config.yaml
d_model: 128
tie_embeddings: false
init: "trunc"
decay_shape: "linear"
batch_tokens: 32768
Each number is 500 + 25 x the weight over its row's rms, rounded and kept within 0 to 999. Layers, rows and columns count from 0. Numbers have three digits each. The size before them is the row's rms in percent of the matrix's.

# layer 12 MLP up, 512x128, rms 0.383, rows 388-413, columns 0-127
094:484538471471481535530482506501518522524481493537527483490541498450462549459544482501498452467521493484488481531511502499475475492498467491469499494515511537455484512498481485488470525513483517461479438512510508503508510441467524493543495513484482515475550508497520498492530533504494489469493531452470489493501475471529516530490449491515527515545543488510520463479485510485504535486501
079:484495477516481504495509455523523489502511495504477468519497461514493532467487512504481443487491479502491509507485509431476478507497468485543478475533501488500497504457485492529485485500504497504502482488506468471442494523526485502468472524524501514567532524496446493517467540516500508498493462475501523445489489504458492535443518515480523547496440534475515476505500487498509443510529
100:475494526497499494485463532513477517516516500519480529505456511459492467488492451466493486499493506456467528486470479555513492501524508493493468439456527540506471505478502468486431507479505479513506492509520471500537498514496508494489499474524471492496466550515488504522480495512446567527516497479442459516465482453518509456492505478498517477481500506484529475498484476485492458498496
083:478476512501488527531532479531535463504489470532549499508498523468493540502509493500539456506509485499510547493488493492517475492492539511456493515486515458524469443506476460498523493524503436516489525426500449462509489520503529491537475461552506497527513458479454499513497491510505475479537491502501475525492468489504507514487521506497527461509514503535490480518521517537517485477474
105:504428450469545455507467495507538523520506501491495495491488492463504499494467514473480450484490538499528498499471483506512530514510538532456499508462484473503493474480462509505486494492483543506515473513505511504471506484549497462519496540501498467524509473517499536495487477481518477469515519540501521496531487489480529464493539476519551526548541500528497502464442510483486464471492
107:505450497530497505502476485544475500495510519495500482493466482458496495470466502501532512468464474508553510518464503480457530518500519509549528484500504496525541517507582490480478514499489495486502522536513431500510489492487503518519521487500488528527496502503481483459507512523506517508509513574502538488487519525526470475530528524501490473486469524510544510492555475507449494536470
093:514504500500540504514499526513494472521500506527512529532518513498499471494550513514596517511525516498494547473470491532465564520546513496504501492530536534474521489509523478479517510488490488471456508508490545472510480483472522527513507506471517510503538490535481551492494506484516506497501513527520479480488542433493504472547524530491467507534515511476541510522481456514475499509500
023:482504518540476525465557529525480495502499527489508515490492498520514491507533508520446499494435494458515524494504517531503519543513469482508520503475470503516529499495499510505486473496495514493500562541535513463512492521514479501507453510508518527543481504534509449488470509506523512431465548506486548489515490470476498485461485523538465474490506525509513513546499524525493551489481
095:496500515496506515487526494527508480517484506527551471497509487497562549517507456472495509520505518470509514505498459538504502542519448488538524485542499505449490463490543499453474498512498545463478504492492491452481513549515484502498520486450481455496515545510507523493542514502472551509471472527470519481492481513494520454502484503487460518524515503475500484518539455486480491510524
090:503468486488484517485509487529504492478499476503516547500484483510509524480493455541518472503510537419506482566544548509492525499484475496472519558480505495535490481497524499491457519511515501514502512496461525537512508509509488500509472456533513511487539495527496525491556490458519512519535490503510554475487513510553494471475531482484505474488475524491489456484500559512502504467488
099:520471480511463498442495476509508471524507502513507534524466488513543448522561558492518482520493449471469530538514531515493517466483516515533531491482484527550478489493543469479476488539477527486498453522489489433471517474485502535503494483501489511512486490528519487488487524507527529440484496496493485538505529491514498493493500492529499522498501506501457498475501539471515471521480
106:529514521488510525512489477502473498481515525506524494566498498527456507450485546502503492502515497490500524537562479493507491543439477475497504484545490533494517508504471507521500482535485489463495499486522482508445523496489539467514489534488494517475500538524535486449487503537528461506494522523463491465522448452533500471495518470469504512522543467518518480475474505491479497510485
104:494497490506499467437470518549522489502532528537545520498497515478499485489508556500512511491500492468470461520507528478465484481474518485508498515471459505536509538505476536516486501538522519501534535469476574447518483555514466534550504487519497519511498477497520500491547517528497524508512467511521498496545501496487484509485504514471478489493481501517510483467476525441532477506504
124:479522526529542497483466509508461543503497555533501475505524480479525548488456500500511552515496496494483511505473517519529516481535483486522495522474479553428550463529514469458476514523490518494473483471521525461488509485475490557501502545506496506499517505494492510515496460492453526517507496476501466480481506524464543492489486516534502474514537540515506484481498507507503511526542
106:448497491489477447453499473512511473509467542495558509490504480486476449520463486491482479449509478484491503482569515533523506483514461493486484494521530500477495467503512507493486539527468494481495486525532505488497517493518508522506484503504525494505495508501513471454478527535519474471573480547450533479515507536494483478481510541483540514484529545481527482476516520517504511493499
103:557469479500528511551511524446503510500536520492491509486507499511468516455513506535513440498483497507496506558510525506493489544487500520517543507542439485498479515500484518495471485491470511561490491502547514498536515495451487507514474494551516474539480470506482469464504442477507507486494489528531505496504511457449499491501549498484505481488492494485466498483511475474509481504527
110:521465522524534492490498471526498508489449534466534432528509499475515482516497514512519533492473505495491513505439505539502525499466517506489491489481511495469529521499517503538492484516517513485471541500429497514481508552511479570483530485497541484495523515506478518493500471497511494539493539494557506467475511479470512540497528523526522484509531509458474539478477493502479520537505
100:519476485535516520501490541488468510500446508543524475491494468457485486465562473490492453484496459520470559498475434510486574450522505487487492490487510484492470485498474489489533500462516507500479498511513475489498488490514511505473509496523491520511481496490489500464512495503515480504471491502493447505512482498528507504443518521538510472530448464502513469482542518540511521485472
110:533489498492518495498483494487469512479504502523471498492485504507527494498511526477507472482477516503493504490483526554501546526456490493494525513494547512519478487484493483521496533520544482461480545506469526543533496516455484499460503494469499553510549540489514486484529469453516481505526524465503477505471478526492531450432521521479438505511497485441514520519463484487498527521492
098:494509501554499480508536538489468525495494475494534506528472536476488485503520522449507512519510512507502505478492481521471552530490489533508508509525531474542506523504475485502463465523501462508549505530490513503460478484467503540486518506504492517476484505509455524536500447495530538506497454509474538499451496491462507548499523524528474523498487517495533519485464479474481558447508
113:495450531523485511488497494467498494514479487526533450527519526499470527485498495522490518469520513465525479452516519570521539517487538450510509492505505506496516514471461455542492529535483546525466510549465498453508507511463476493518503523477556458509498492505513508492510536511517506532514511482448532495517521502519520525542526557488517487488513511501531526490480503507495515498497
108:505537479503512486497515489467510502484537522505527487486518486499480479466476525483493539494491519511472468496505541526477472504476517547529490528497492469548500545491497493515467486463499541497528493456455505479526474517519499476499494545486521538487554503486489475485523504512522478511563540492480458480469514465501502450536507508511502468543500440485522550476503454488496508529517
099:505510544491516476483476473439470499518519544570521525494480459473479507470490526473517528518481486455571539490532498479529490514543479521500510514490502501528492494532494501508472485494504493488535519480526506542444539515533510535507486468550504460509467508525530501489531493542508479488467505469474468459469468490485466499495501491487484464504496488512516473497514491473504514499493
106:484479478501491487505495548508473504490534498464531539514494545514475525476501479509498504491485517519480488512482477496521475512506461502504506506488464538539528513535485515450428486455518550501495459551510511496504486463493482483532519512537493472507502481530490481492466476525528524430463518462522517491464493538496522481475512496505468545490533488496510468492515449472512489507537
106:483507491502481492438495541492522454486489514512461536488493480501510453487487448502517462524472511432506501482450479515536498532510465499481521455487496518529515488524512547478466498531478512490497535473489480502542509560482506492523512500503554490538495507515519489484503465504487521496499531493510478540491471483492484500525526462521513486456536516497491510460538466530463470493508
092:486519470490482505500488467495475494503478523479473435479484503503488509502569478442512458518484540528501513495506530528492507504483509537459482507483544530524450511473530526523446521506519467538524515499490479504530493516532482544507471479519526539491555455503478500514504532505525469493520541469520518460472490537517509494508530504470480470483492466503521498470495499503529503485523
# layer 12 MLP down (transposed), 512x128, rms 0.287, rows 388-412, columns 0-127
097:496436538514469498541477454450516513505493492483498478515516490525515482514504465500485491523536526514548460465510482498510446485508515477497492508515508515535484501482463493484504475522523528558543489529505482514522564511472518501543544507524500498504468509471540497540512448508482520461475500519523475522523498471508515527459492475521552511504531507463513466505499505510486494508526
102:524505533513484527532510467461509488528458518506483464511479455566494451510472500481510470485540526497517511474514465495523477482525501510477505525508476517494515481483497515516511510488494500495492465450511486519539560477496503519483490493501528499523465568563495528536508508488448524508465460488498524468512474527494507510453474474487502543496497517515480469494492523503497457504545
100:483494497482500533472528472554471486507493520497475489545528556531524487499498476511485533515493493476491499494518499462485490470486497511508480478459458528494498537538484510533514534489459521486489477534468486460509520467529507481515457478475536480445500492508497490514505518518507494538506494510561511473434498508520479502464470476452491496499484462495502474531539475476503451479540
095:465511493510498534492496460520449518511458488507493515501572520465535475482550504487467487503505508527462528500490545492534523462493533483503477490500481499493452491482460484455515472515503488478509463496495476492542524492452468486491480502491508492527453536523547497502534518499503539560474521493543496514516480507511507513510475461502486495492500493474489527462544552515490480517492
101:499554530503496572512513492490515483494513514527531472479495457510486491525523470488509508534545509514486518496521515503469497481521477496518502510547503487499501514521491526499513496522498515499523533523522451496547480509456521476498506452500517551544498472500517538496522484463487540511467463496477468483510532511543505521533440500491453474460493469469517489523537489539499527491541
102:487534553512471527493480481523483483520496462542521489490538507529514522468514485495517526460459509491494485504504486500490476469497537498518521486504534502488495446498501513507557550467528480516437518456506508499505516490480513507499490484509480515451492503499469484520493557515472517507480500446507498497484501501493534508557506480489457441507480507499454519507504493529476465432482
095:524508505484472546482484486505501531512522514526508504498472418494477508512531489502489487452466505504473520507498457535490527466520478539533485496516489511514478498544441509476532504522507497457506495551500502493504468505477525497495499536496500447507473526512465497471497483478503494507494492508559533509518517497474536493493514467520499485514555556532490530506537531525452483459515
041:546487488439531514516488496535461476541491508499564499500468480512475526535477518498512509503465508479493472502471474486506522483537521475529494475478460536495490498510460528523500488488477485495474485479495535509536477507487494497518488451495523480506463518539516531509528480494504545503476462460480485479529456487457489478512512556504558500465486475495543497480529510530477473512522
093:503492441494473488514542482486532505516504503460498486518499524539467496490482527527494543477564507517526504502490526492470515454499492491521491533509516522511483492483483471550508501551546473492485492490502505458535514517489481511493500483519529494499481569556533520524465511503495482506471503506524532490465484512494517501488469512481505571532468491502483552504513520469453479527528
095:481551469529517537503474504484520483506491450459534472537486531469504502489496518498527504441530493558507510470522481487510503495573535489490534494495508535486506497526514525487561540487494527494523567501501484479506511530490498529499542531529543487523469489503462497458491540493534469513539493497519513479478492516508490486512480522459485492512498502500488495489523481535496533512472
111:509542506473492499534480512509506501498516487507563489520485509540496511512462452510485453493492508514517480498529475491450485481501512537491481495467555521486535489497494511521493520456511496437516457504475512525537499470496513465513534514476500498510512497483515494518504472503540508486509546512483517476499466527487520473509472451471436481470514468531496504469549506567498492491537
111:524504504512484541485500516510468486470486492500483488475541550498507558472511485469523516504516499469478470504492498460470460492534537519485510512494495522535490525560552516446525497493570497517478505535509486512478503457535516506541480532506496497462501468547466508482486493511498480505494501442517533502481519510525480509502489488445532520486510482501501493519494501532497431486498
107:479561524481471482532462491518502522482483475439496514504528520498496515509468472494536506503494458511524505491519505530547500531499534533472474516522480562511487509472473493499529473439529521476468533479509513491515496517468519532502512494478495448458516539472505457480534526474489488505523521510472480556479457504534543481492501529500506522516520516509475485526504514470488516489524
119:503547474507509521483444526510470498505549496538545511509487495443525531513476485537521471510476471500493537481518526467497509493493520494469512544472506483497524539450466482515522469523530454483533520518499472521478517490493463505491536483476505487500468560494506483529505499522499463492518511492506494537495516484497502499528496507473531490526553505527512522468524486527481452555533
104:507517527494501506482467486472520522497471523484496521507497486509453534508474411486486476474499515516484518512519484488530490525525488518431478470537502510521502479537493457492506498498536501468529463466492527508506558507490516529497484496476481467498455486539464515560493500497494550530509512474498473479495499493474492495490511509540489491522504521547485480508509522455519474488568
103:533479518504486555498509527489526497512528501477530450479459482530510514507461500499504516426542519550522509507550503470468516484502508483507498464477511513495545516495546505503478499500516545519488520543538499535484499492486475507511508435485513490439525487510477505511517476497485470463479475558497461507501477499500472491491477498493504494474483525480501523444500505498533473513537
111:477516528486475493514476517495525502472512513487516487515529541510485508462454521528519546477475492492476480491483529463513493454507502479503489508457531565475493506489539556501482455504488544465490503526556471513477479460496488514482498459474532533496466496512507519487555518480474528471476488514537495485495458488479538521491491513445524524500484493504484503529503474463517487470466
095:514485490473507490501480485457509532501516503464473518455483438496548454528519506521485539442490518529492499493495461509502505517488515502500472496481469497506487498490473497455522495515512472502473477488452495554511515475478497497482510488487491457512503486542529457532491480478488526520511487463504532515521533559523494541478501462497473444505472526473514484545496537529493453521517
121:462493504507483480483512555483496554518517555464467458493543464488517485534496514509480520538501489500485467506499474504532546479481524480486489534535487466514525483502501527490509532471481499496561499504525508508527524446532520503495524516493456489494508500507497502522505526509504510506499505462481526497496473485538525466491540519508533502504488494481480564539556543475495460524533
094:523513500496475474541526541518484504505496565512493515501522500550531504537490485500501533500513496490500474522506468466522524528518545466472518501531523535499472517483541494480532542506488518509510511474468511497528532481479482489467477483514524483525527491517547492565493518482520535488500478460517470516543435473483485473484444492532495489511465502478462484486502509520480485466464
108:469477483458493524477507494486454528510527480499490473527495525470486484483531533489511522500515480471503486482514457461481548505497518503520468537517462525448528510491479514502496486484529508511527520563526479500532491502515475506451468490516497495483480549509506475472479563529525528526503492511520506535528460479503507500505527539467539536515538532498533491454496529542498487535510
108:469511517507485468514528501495492503529496504473492519533503444530493530450498523455506495509489488517464475509531532515525448489483557480558477474535498503466491495532516497516504517530507491527456538468540448553473470529503463512546494482514498469510507460537502463505492496520527505448525487497532503510502516504486516515495502459515471482492484461483470465472487472508488516494495
096:526523520476477510555450454483504531489527492487534473498482487507471523525477509541519517545513490517492490460507504502505471432512488528474478461493500531471513513505495447485527520508504493462504555506455489524511492477489514526499478504538499460484514495501496448497503568453503469497482453490535502528494476482514501524492461495489487525465524496469547512492519487523499486480509
105:499513516487540481538503481520448471512541541480480523540487479508525489469540509514492524514520506496549525515471491529529480500519497486512477510547498485473505476523507490485493482442499448518467480480503510490521486504525540495502524521483485446442486490539524449500506498479520528499532504483499464520538497478538479541496517517478478555520469491495493541517517509498519547479534
096:493483466508484477525523481475543494499464531498522475516536519514473476539515475519512507481489539507511518489526523494534500469521534470494516476483496532526497472517475502467486479492468508483459504493534515497516506485502523474463536505511444488502478495507494455508531498511476504495541460502544511498506475510483466517488507485445483543602470499513492506448545510489462508485531